{
  "n_layer": 13,
  "n_kv_head": 4,
  "init": "uniform",
  "lr": 0.00595,
  "steps": 6180,
  "dataset": "wikipedia_en"
}
Each number is 500 + 40 x the weight over its row's rms, rounded and kept within 0 to 999. Layers, rows and columns count from 0. Numbers have three digits each. The size before them is the row's rms in percent of the matrix's.

# down: layer 10 MLP down (transposed), 256x128, rms 0.274, rows 18-42, columns 0-127
# up: layer 10 MLP up, 256x128, rms 0.25, rows 19-42, columns 0-127
down18 094:534514499472519545485526485478559520552470463444568481485494498520514474479414470419516495544555531593532465539451477403467540558432536504504481548490522506537506468497488470567405561472552520494483481517474477521533471540539513448506589499488491493486488552466505492470462486528475496467527494593468515435512478455509508505496448590471460518432538485457496560464493439528506593533415
up19 105:564552493528597527481436482485546503481492489522567544499465481404522485477516475409506490474544440508500436444470504481406516507570564512421447533517513474495463462479514517467489525475527516505548525522483518526576503535506461488483527522545508430484456470516449533492503428504529466483558550510464532618529490456468512475483483545552460470495519485502503425572537524467519476572414
down19 091:607444450551519485625506448475475467498556527512525595490509465542487562522492495498488468465465497461472501490478581560543469491515489496553521511482544485468475452473466550485532456493509509473464413487531494493528485567502480426549549491482557511501489498562542570537571534481502504485480472556489480466437505567560520529423500452568429484501447531558479493473458503463501531560538
up20 105:560509466515468502497438484466485502475511437487517495509438517437495559592536466515496488456444397494466565528452498469542487496556478516475524495429506421515478545490514514549565490474502536472508552492560512515497468510551460552535525490519497461489442513443499572450545439586542471474551471519424531493460482494419564466409550484453512478503515578511507519472487589522510464526454
down20 113:438503501477558470630507487535488496469512544529494566465463478485575483491575475500475511509484510487474551552478496453436577584522511512424491478480472495539518499487504565560485426494489562465511466495557541512468504463479480436524442443496405472447489518436433500506528528458485549462459473519467513485548526481509471465530463469503568531478510515493551591571469535462495523571446
up21 098:495506551508488501426515417487475543499435488434578524455475485444514548474493483524515479512444445489448542568547503555465500458524437452518473454523475447566516534468537538520537462453467450391504521487521478517506512527531445537523537521475543553455508587513490481495553433554565488514539439549467543540465509501521480487520422444505456504504545521506566574485532513424528535548540
down21 095:490527398504481497312474493462502564462535523567511561522522584474506437438472556496504525486479431513558521454529460492511405488484507479516517493393506499538513534527513476492435427513517457484491538492460587537482506531474496499452514480499537555472533483455490486509478498452486509441426508568458510495553506520498515511480526489511551435506451439508492496498510517482472488485451
up22 113:499486493567506459461493582554432580574497491523519474476474513434512515520512545535503459490451520487488496532485469514538537492456493528456517523491513441497494508523469462480558393579566531552555450520479490540442495493508577493481501380556565492506500558452504498504457506539518550525471482466485437500484505545572447409487551531452486508494493472552441512492472474455475453557583
down22 107:513525462523474467585516514483507432584491480523491474485489496473529530441509513453500472560448407519523474567458466545486437541520462472476577537509536477488590432483506513450528506551533523501528476487440522466494428531543541532494525472510443526496492475523557477482587569494522498465562499546445525457588425515485463470541518488530519452521463487501492410454487505453486604449515
up23 096:549484550480526496546519511518507554452554540523429461447512485563454530456519574552561498491497483476514549526459554492558537454531468399470511536480463482478492464493440456467488456458543492494489488556482462571566549519515552451503482530502544463466489527481547436525483476510526499505489456522413517503610501426461523584556505492491506483531491463469449600508454445556503466540542
down23 115:526496454543515419427544486433498458484506427423470466602492454470481566457473526455438454525486470578553434517529457507505526485518507494486487512483465421478427489548514552522505528485482569495542493515591479479508493495509585501491488520545470535465503433454475508518527557457519545446530476497520396543459463510503536445488467462519538529473555579506545513512543513549549516490465
up24 114:580569468548560475552503487453515551520445498471465462503536502439476530497425496567487525439538500538495444540504516494548560497452490434522465546479479498460506453460449484475552455497454492541506426513444572484494478528450554483501484500517399466513583467539491487580548547483502490555562550492555519511561415556543529487477464480399499475504511524456458504521499471458543502524503
down24 113:491547538463541544603521524486524498459488456532475486519519505452516472544502545484519490457530517436513569494511551521584480530487513451536445532404481446554593502491498491482492478448493470526503468539490482470553482449524486474493504486531467447527462408467503472460620463546490515523516503481450501510508453514447460429504545545426486426519499604499512586554548545507538495531522
up25 099:508510443473489537483458519517494539494545495545517466517512457460508504555561519536525453536489481557408540483441464601482468451478524481538536562398436474521447508462536494481494499466547565479504456473366440539460526485482524431501525496522509465477546546508523510506532539520594554555470575468563491511502518475468550489556552419537505517537449503506464505488519533484507510429497
down25 095:476490425443531439443515528480509449471470425585531379460542452494470480463501527533500513451484492491498495557481498565521419460451478572490491515577511469433502543509540511517508456539485499511560461545527459471500515511516490543537493528547574513469494472449557448454521469472514534546411491557506527491503470516457451512500527458520376485522521511398494498521504502520509455468554
up26 100:532523525526454618490460483466485571473510443544472457551442468471527511436548493498516447418540517439415481458439559592555569560478509492536410522471471494484522451497498571477462568538480432481514542523505459494511507492491478499527533487488436524484517459500451480478473515486466555499564547434567515530564548486531534549520455538516517517484483563514510500468491533461464500517444
down26 098:493461479413497498519523540448514467433482459406514624460522517508508482483401416568518489459447504515524469443529525498536564555551515493504438516477500537500541465536439470520480554577529441476467506471487479519517544591474465444554479539472489532499481528531426488509506558556501491442504490560521461427518450481541489476520490541508539527470510499470454461526476492581558511497481
up27 110:499461507442480521500514462461482543550473580509490467581493511517516521496488540445452465471579476476447525491529491543505483489491416481458569545480499527496497484575494431524448552513487473466495527521478406531555570539507475472520529469539482493536497432514492432535535432492575480406552499517598444448497423415527541477558524480485505409526554493488500484513467501504513549516522
down27 098:568466441469453458510558529492456508545504480578561572466464466522514537523502505465510473495485494439432514479489562434416495499513514467470509532487474510532535504474464631530541487562443471566475505503569516504462504463482503434506527547450573504518444436458429541514513549514435546463462468511542446486501549483495486456481560527519509541500488495513576538457468475454444551440472
up28 114:520553554517501459574514489535535445529420537484557497452494502521501521463460528531447496505465509539468539540517460515465510548593458481499493421573486472450548526468530505467572470567530427453472480454488512526554520491547559512469473531470577484528436513538464439539463467525515512534449495516462422476518469470400591498501447495531452554458501516505506498491426552469446535475540
down28 121:472483490481512499584441448491473516455488489422431483480491516503586519512462520580475500484558487508534533536550559527559473450439500497516607555525451576503424534462501476471486496513498548446524571460466485479576470608474478533522497488538428484422561535515470533461494550529585496505466501471501568451505480502490486538494476509447520479453483515457516527431555522517531472520513
up29 109:451551510516570556518433532533523513509514487411526454488512528463467516514540482499475546457443494464494503575508569506551549511453387550487437511465431503515460477516493514526546553488491505532472488568493471509502423550538547486446489523535462437463505587546474480546471534539487441499476546517548458457516611566517450484526512551476515478562485477524447511511419559465486502494536
down29 119:514492468477539508496514445496459455454494514568464514531470487474524560511527441545464580438491527506486493548505505461487463456484440623476537503484463486534525406494559440507564421515454496568456489479522528542428484533501468514507499516491490551451567494470505498434469497477492469455522456430513549484454400524468472480457562413499549506415569479506489510439469472453513468504494
up30 098:479523506549520518551481489384520429515514496436467546475510394449494481495492519585515517606436477515454546471528507507449458554481563516499438451482519554505517489505509494540547521465521443531433568538514451455533550494482492468431511426548484493447478507494519514544497454596533530560482520498486485486542507516461499538533473499493562542445470505448504529455527522457581464540536
down30 088:538484468460487509545554526515534546527488517616529543535502550512513441531515468430450489535467538446495439522484427535559521504525504534511525487426468538493424519529509507455455493551467504425499468521527592574492517519452504540496495519530569584468499543500469495469545556495498483575540502443557509509483525472577432471564509554477531512598506460493565481532457499512529538517550
up31 102:495589487503490483561573508530546486513492495494473507526569533463521557465517441531442507533470529493495473479502526423415498461511505513478527530579493522556549519514517532526478584486561504477449509533553528446486552497440495512485449479526484504521524559487508521432460485448511436464463532389492544486428544490532447550450459525485477542391592543481531527487476511553557554509507
down31 108:532533528480449501661493549498501521534513509535505215506471554514497499496497532498483513543447479522489506469482479471537529496465535475485555516492502517545471519507470506485537547480532568529515515503488497516558487490539530469461532553510464530545463499471522532522492552493496505505490547483454499490494512498446495504499509478456471524468458524497471485468537536518533486473466
up32 097:534456525528547456519477508485518486405474527543531575460448491470464489531516416555510490531547569556442500512479507552490543491532495476544503562448503408486540476512486514500509491462530435529514492514497495587509473491514445516449421439564487458460497430501462415469525427524501453524515423501437447476548461541543537490503401466491498512507479430467547497484512432539530548496502
down32 088:464579551486558532486517532463573492566513505500468595526506561458581480439499436454453472444554474485534504507523455443495489505560464500493541497494464512452519443459498532503484498519525501459424474509429512443540488519503494536495466451487380506485444576476616483552533524491488487537511524543547514501517550552513455563472540540527483470519572502425462541487523489460528486497475
up33 100:580520423449519532584506510368459523476395497557507538517486478489432485508567461472537542479493496510530535530529489505479506532484528465480425506563473486443471573515476470501588435490458539491485488481562445509519477430506491503417531495439560505489590457429517525507448540456465441525494499487455539514461486497459503495499471431527506525471443477505521470513466556474514481523483
down33 104:451545507542526492530519459461403509516470500514520496513527478478501548518536568456493507502601479476510545534560472523507452435452500547490554512493469478424509518539529444481600397528414487463555522519510555561464574474535571541431526454510516455552470447440536437571543433486515545487511499489473452509512512517518494536485525482524530415502512475523515487471492511485536454493568
up34 095:476442495574483633565466524425499558505520528495479485494504518500438419490495472472497470510538468518550468537483509503461484494482497455546559475480509486403532553475448492526499480515447550496520523485543437471576543465569491455472471509488566498497468434526545551497558506559447521483468542467561447528488545472574576484541523466518457504530537428459536466519479532467519424519458
down34 099:520498546480496524427481556471489466500536484497512505490539508503521488507519603468430463560488553494564493566485561481536457496459557530525526500572516482511503475523549510544526505466545522530417461466528434572515538450509466550542495394510492469445450505452539501494559504510518469483486544432473470467535511565521488493444547489497486455418503530458535427444375436485520504516542
up35 094:537448557549407562471430491489498517446536582549474490486549460519521486524472511458437548501513523482452486528514466557583571541487455470540536503502481518504490488485472516561481515536570538545472526547439533486489509506495558493521476462531499576480414499533506466467501518558481459492504468453495463482457454542463436529560534502519582550505487499481352453519538482551547495478525
down35 095:539428440493589511524494526494529515441502483528437412503461474468509601521485553568539514361520473513494506514530481474475455527466447457491523501465493498466574497552564480501427546490550506475530512555517430497466469520539484543543473482508500505504463518493477532562531461470556539477473493486528574510514514579537488496541517483464443488505601470524422517447473566449505533499509
up36 125:549454537522455553438537532530513462522454584526511557469467486444523520491516568503519554471517441436527553532480516534455466496538507500491485446480451472519452568516446587579473474503450514436513550510502586490440515539488518427535547405526517503433539460520476518498528470426505503493507546536490497506420529522482530465472460402498527475425522506504553499585488518461533516502502
down36 100:546464517518548502459447461457487551459477495444477727489513475495483473501506450477526479430459513537492534507522513528536468459506515505507487504435455499484503469492470458490506466508488467473499545465488472514458452511447518525550468483505483503395474482528432476501547453533517582513559463577468487530477497526468548523509473503492529565541483432519486482536539532437415461502517
up37 087:472480469503400492486495491544515404516531560440534437556492504542463472421505485504523471534513447551521482481506532465470490529512516524517477497437515545493532469530480513491497585485439516418504438527491501439583523533465474500517434619523501523435444518489597465431497469549482480520459537483513462482520502501475414560503494609546478487501555512503533514507554467520487529511547
down37 089:547469508542503557558568442529490494456473535516528444508505486512472510585507546424539484509496464546503436588483522540473541520438534525497513537507522501525575482513408458506517429541413414514574529477478538420472552519489510549508472517506483493532486497495514460495483498541481531532450447511461506512548486473546429438554533546468498495500490414522557520541561574478438540542464
up38 102:495395492567495496521538516455472535469469554489494480479517454488547485499511375466549482463520564525446461520567484537475492610539476577466511531483525447485536514408526507498522466543468414474538489502460535480437487504435550526520503483475440557458527547530533467579529547547474508474486536515491460552510467519561521551498510534499495487521474474413477555408521504511513516485465
down38 107:534541530452486478562453491500465499521483492447493497456463537510466509461482539513508525478545543499554554457481488435489548503488538494489514515542485453487555475443582531538417513421544481485475530496515520450505481465530475525434502473474484436547515442482495506454355543458569454514478457572436521504423491566506530487444440516501517528455515572530574431503479491469492540442439
up39 091:481429518479586591513495488500496504512509439622546483490553530482510476469506487468486502480515467520531494461477502514552530437449447540496387440396533474537537535514493491579544451447559467565481530477525541492495545540486511510543497474522484518443468487458465416458510467565537517529486469537541525454508438484477564476475566515518447508522553478429482536498556542535505484524470
down39 096:500544536542433476575499562470470507526522504472495373482549573531489547493450574565487472574503482516488488530504480518515441514480574508515501516493490488430495481536474525487458474465517557480475476537486466506471516533486551439441540528435501479502478512534460533612451518428445488387513450480534472460513527495507547522470381492520479560543491502530451508537539465481536466525488
up40 095:444551489532513477479516506546426466518523483505468486503565489524536461507592481439479492444433536427482513531504484498533512534592414490526523456458476461585562558548594499520470503515493446432511581529538481546468551495502533410502429525500514505476523511500509446496487525539539484512432506505479443559546492459527468508478406442537533557520536550491541466546536484453495493517519
down40 112:536513517482552546426489476549536508505456566536501406487445476521420528481484527495494502557584500483510536500508482558487474519423512467467441501555505517450516446468471467515544424493515546560547469542431473454581465553571464473485520454515462500567478483482524525538551486504442527528551518545512501464463469543499582567512567511477495457590470459524435541440510541520499497539482
up41 099:534479537410479476451515453424475525526503518521528571549462521515545540506504478514513465494531453460477474560470542477526533490483470403565484511448469603539516547489509549604499458478493532531486521509483504526536556523471489497502493476501527472531447471415462457502485445555590471456464502477583490497508495523452502558601527550463538504538548453565538498512525476407537524509474
down41 088:498452483549515557486411476490488448489446468484475564557501518535454545505540515554459516558524574567507448431510533468561447462546452549460525543535467439542484529525507498493485512480518476471471525399445505527515544527525501538463502484505519475499525493528507520502538506446442559588520455489474443498487404529553482473509448465603535504458578524496498562489487510509403513464542
up42 103:532471512476546466483501532598474498480470536525484516508527472501409460475527509527479381497573536481440491586459531484476550513573400491486493547519427484479535502556507481527518513477514489452516444478508409468507504500503463533525498461543501551472515498500551531526503569498520526571529514390560470536556463457545540465506500526472454428497491447512489443534532533472565506518574
down42 094:459478546501458500539452513492485509421548482492490564503481502536418510476509539502407463563397486474527518502495466485487461500459514508513565467484542494486512480423464551488512445540484572503513514543498489540567537501540552476434513530476454454504469470464457491444461501467503467439434478666460471503476499544472462479437418533548502498541492483462524508442526495497492546538437